{"d_model": 96, "n_head": 2, "activation": "xielu", "norm": "rmsnorm", "norm_eps": 1e-05, "qk_norm": true, "attn_scale": 0.125, "tie_embeddings": false, "parallel_block": false, "init": "normal", "init_std_qkv": 0.0709, "lr": 0.00918, "schedule": "cos", "doc_mask": true, "steps": 5256}
Each number is 128 + 32 x the weight over its row's rms, rounded and kept within 0 to 255. Layers, rows and columns count from 0. Numbers have three digits each. The size before them is the row's rms in percent of the matrix's.

# layer 10 MLP up, 512x96, rms 0.231, rows 369-383, columns 0-95
098:196138136075108167148162118197074094106133118125132114087144141162118136116116086139155140207077139101160135104145124093104161111112111129149112216158137174126141126137117223139117140149106095137122161119154147169095082110120072076129038115134112144107154163158114130094151120165186134130
103:121166147141106136117031160133067142135138098218099127133087091087157121183137109119147158144133090148099153094095128100105081120122136108067136120135108148108117104095091091143047142122109164145122164137140124133139065129090143128101132065163147151124091142207115149113061152158166141168
096:149103187077107117088156104134086081097157189125183104149140140116142150119112145153114171111153143130138131152202116068135081152153097058129150119139144153110147166140064087135220126131134146163167097093128139108092151125112131142139167151094112216095094179118167164113149168117104156135
102:135173133092100106114061099132115168154120135137121207113090153121148150138135069092111167103104148145112182166027126140102132125068140121171126117116115079165131139163174119137077105163156125147125117116166171113150199134150155124124106148145130205127090122128146137100184152156127142041
099:175108107096159133193132092142150083109105174141115098158085057072134144088108157143093128165171185089144120141110148126136098137150109093063099135121110088166112094091135108105101141151110173065137130155122168151042124117134145125099110181109117120097121126114131178086177122178074098188
100:164118109120148133153077068112123112090088134125187093166151108076172097160117125209110115143113106100169121123054120091104170158159135073066134157111097162185099139102071112037070170158113150134127143126188127094142098110150132119166131127144146136130120175159161134163114132110120130162
104:147168155172144155129159168122143133142151059118069137127117130173034130146145129172184080201124095115118154134153129092098091091102153136134129130151141130162195162146129106133183118156126112091150165129131146132174108091154179121130159078158139077059152125166109159119115139195162145079
093:142131073175110199092139096129113137107080152088174153095057152151134076180129105109164121109161119089067157157134075139144145122139147117110148145055095159102105105121112099135167146124101140204085180137109129072112177107137082103153148119110157130129094153115142121175122087153188146077
103:150087152129105133106101118105181108182089171121140107070145106113131057144118124101045115116134162088111159110111140141130081144121129061101095113135074103123085149158102185109160138168066072063079158055144139150127131146093163126077126148104152118161123168167115118131121100183148158127
102:180169088081158115120135086157159112115162159125099118077154108105120078220217101167101139113090124166135152119089156175129135204159102145065148145150169078167111147108149126188108136148154169136154176132156112135136173124111176073119108129149175126126102129091143114119137105166108113139
095:160168109106099172180088139146117125079120123143144116151105163149102140107184153160062151165088078077109128151141078118073119096121094040107152117128121065160086104101118118100108101144108072105113147106172152175152135119168124121080166126139122121046117068122099137176152149125088162146
096:119093107114162154161146133143181127098105142175093106169117124149159118172124116100050123123125117116139143048131183138255117118097143073086162114120113134150116113083143097141114107154106143114132089143110129111092101136147164159121128079149159197112095095137164161132102069190146097122
104:178098111175145133149125089125096158070132077098170133123147186094087083180124162126110115155113087165131149108120123136168181153148109124116149148126106098127075164152145113075123096152101082166095099164142139177113068115082066122163190147108103151160145220160088113120150093098129163113
093:114134173170086143095174133091148151112151116176132067183104150145130157056134133142130173101138119134065158072140157125140149088159101103131095149120049141094123147144142137127124136131124142089130098102130091056052121068120101089106142170085116172172140117139176143170171154058148135130
091:147116115123081162130094082140125140076193168151109163077147143072119174090180167161243147110176138085116138136113188125081114084123117145106144098145153159091197120120132103112121124110115177126143114120102114146140135140187167093102141130120101114133167100142149137179171097080161154167
# layer 10 MLP down (transposed), 512x96, rms 0.0976, rows 369-382, columns 0-95
118:047121075053133085133129092161114101121126092166133113079122167146130122138021119169113131123166117122159126142207138111145148124143085190113138158192081186086167151147151146141106125120131170118104145152115108148119106091168097110097118153156110137107076144125124119128161139178150194107
096:156127112112117144107200150149111096158134151128119182187154162138157064170190142147134109133114090138168133124143185066141139131154118141179107141150144157146198144138158168106181145176076149119127100116119121092156128221120139104104106135158141147159150108161159165192071103119138103195
090:035140110154130078156138140118096139158099058131119120167143137151160139103115126163077128161164123094130154164159095132134152149122144114152145097187122127197147133194182088162162054128152090128147155134172087136114104201160133148143153145132176063106141129167104150143085165152138145180
096:137117109092103163163081122090081150093175139156133146148061136059204104121125154137148144111154037132108107124132097146082103078166081138153097120129129162127113104082129173186137134135129107181147176132128116132067134132130148109139116176110164107144070119124077105039114122100169138128
100:132153144104133168164155123091133152137096168192082105174130066163140130102064167170129117192123135118137114147159165197110101087123152073058113156150088083155094126188161118120108117095099156109133190140050169128108144129109118158137104142086141169116083110103139108073144129119106089147
095:147052126103096132165104156085117175126193109063146109127100175130106083121068168159188080146120113088174056156134105138144167136112154142121113169159168034097090121137146146153111161144184131139156115116131106115116192080167135151183113163139152138126140107100138092154133140131118114101
090:204116155135112106070124121095114135132175131084134082096099092104135110136107130156129148192131097130221123133132137150115109111158173147145182130141072149157121160133194100162105129131126135115074113088090187114114111159028142109092141128104121169153107124168172188150091177106122144157
094:150144174122143121154120165097148160146132128112147075078155192086159083100082072156131078103104158087065095141139173133111111179126104150188101151176140169128166104115100125149096122154094140201175111104132141125110108149159161153069114110164163096138126140104139075172045149150097130139
118:166113111144088107209087123096129090166148157092198114125099106160118121130144117084158076123138129093201125122082157133065113105175105167161133149128142105152148133062125125098108068178128065066092135128123122156100115150126113094091110128096112161137142115162090177154113119074121176187
106:101147077091076155217158174166069120113169151141146090176177137174154113133138139064090063134074060113094085159175115155138116136105149100098131128136108164122117157133140118094161156152146132122121154141175152122160132155088192105145103119115152148196133177118176129159133088132154139114
089:142145159121139107086206154113099145072114123150105088133166125101189112123067130108122110095059111108134164127092101032195117161096112188116187058140122135111141161135129140064136130140154106104076081121072120141166151174137108143099114162117161104147111096115160134176125102136120102116
110:088110124124099134111125120086125149123166110102089162128122196110125170111187115109137127183103175126105074121079165059060109166199107180189145101076098150142099075143130169144110140138103093202117149066151122136112143165092146147187143139133157129137139149160145091090111159095123136102
095:163086198116141111108108084141082179058132092140133141092095165133098085162133155162160179105104129134148147096171109110148138121103107151174142158068121131109112141141138095165113122159127093253081116103150112140180130153141146071072075114118150149092081115147140155122158118129164137111
094:130170114085084124160100149084147114119114149168116105104138166109174142097092133141152183102076130176070116098156182199170108169094127123085137191123087170146132137084156129162050162146095146119123143120089091130135133137098088121095113149164160119059185112092092137177159140111078123117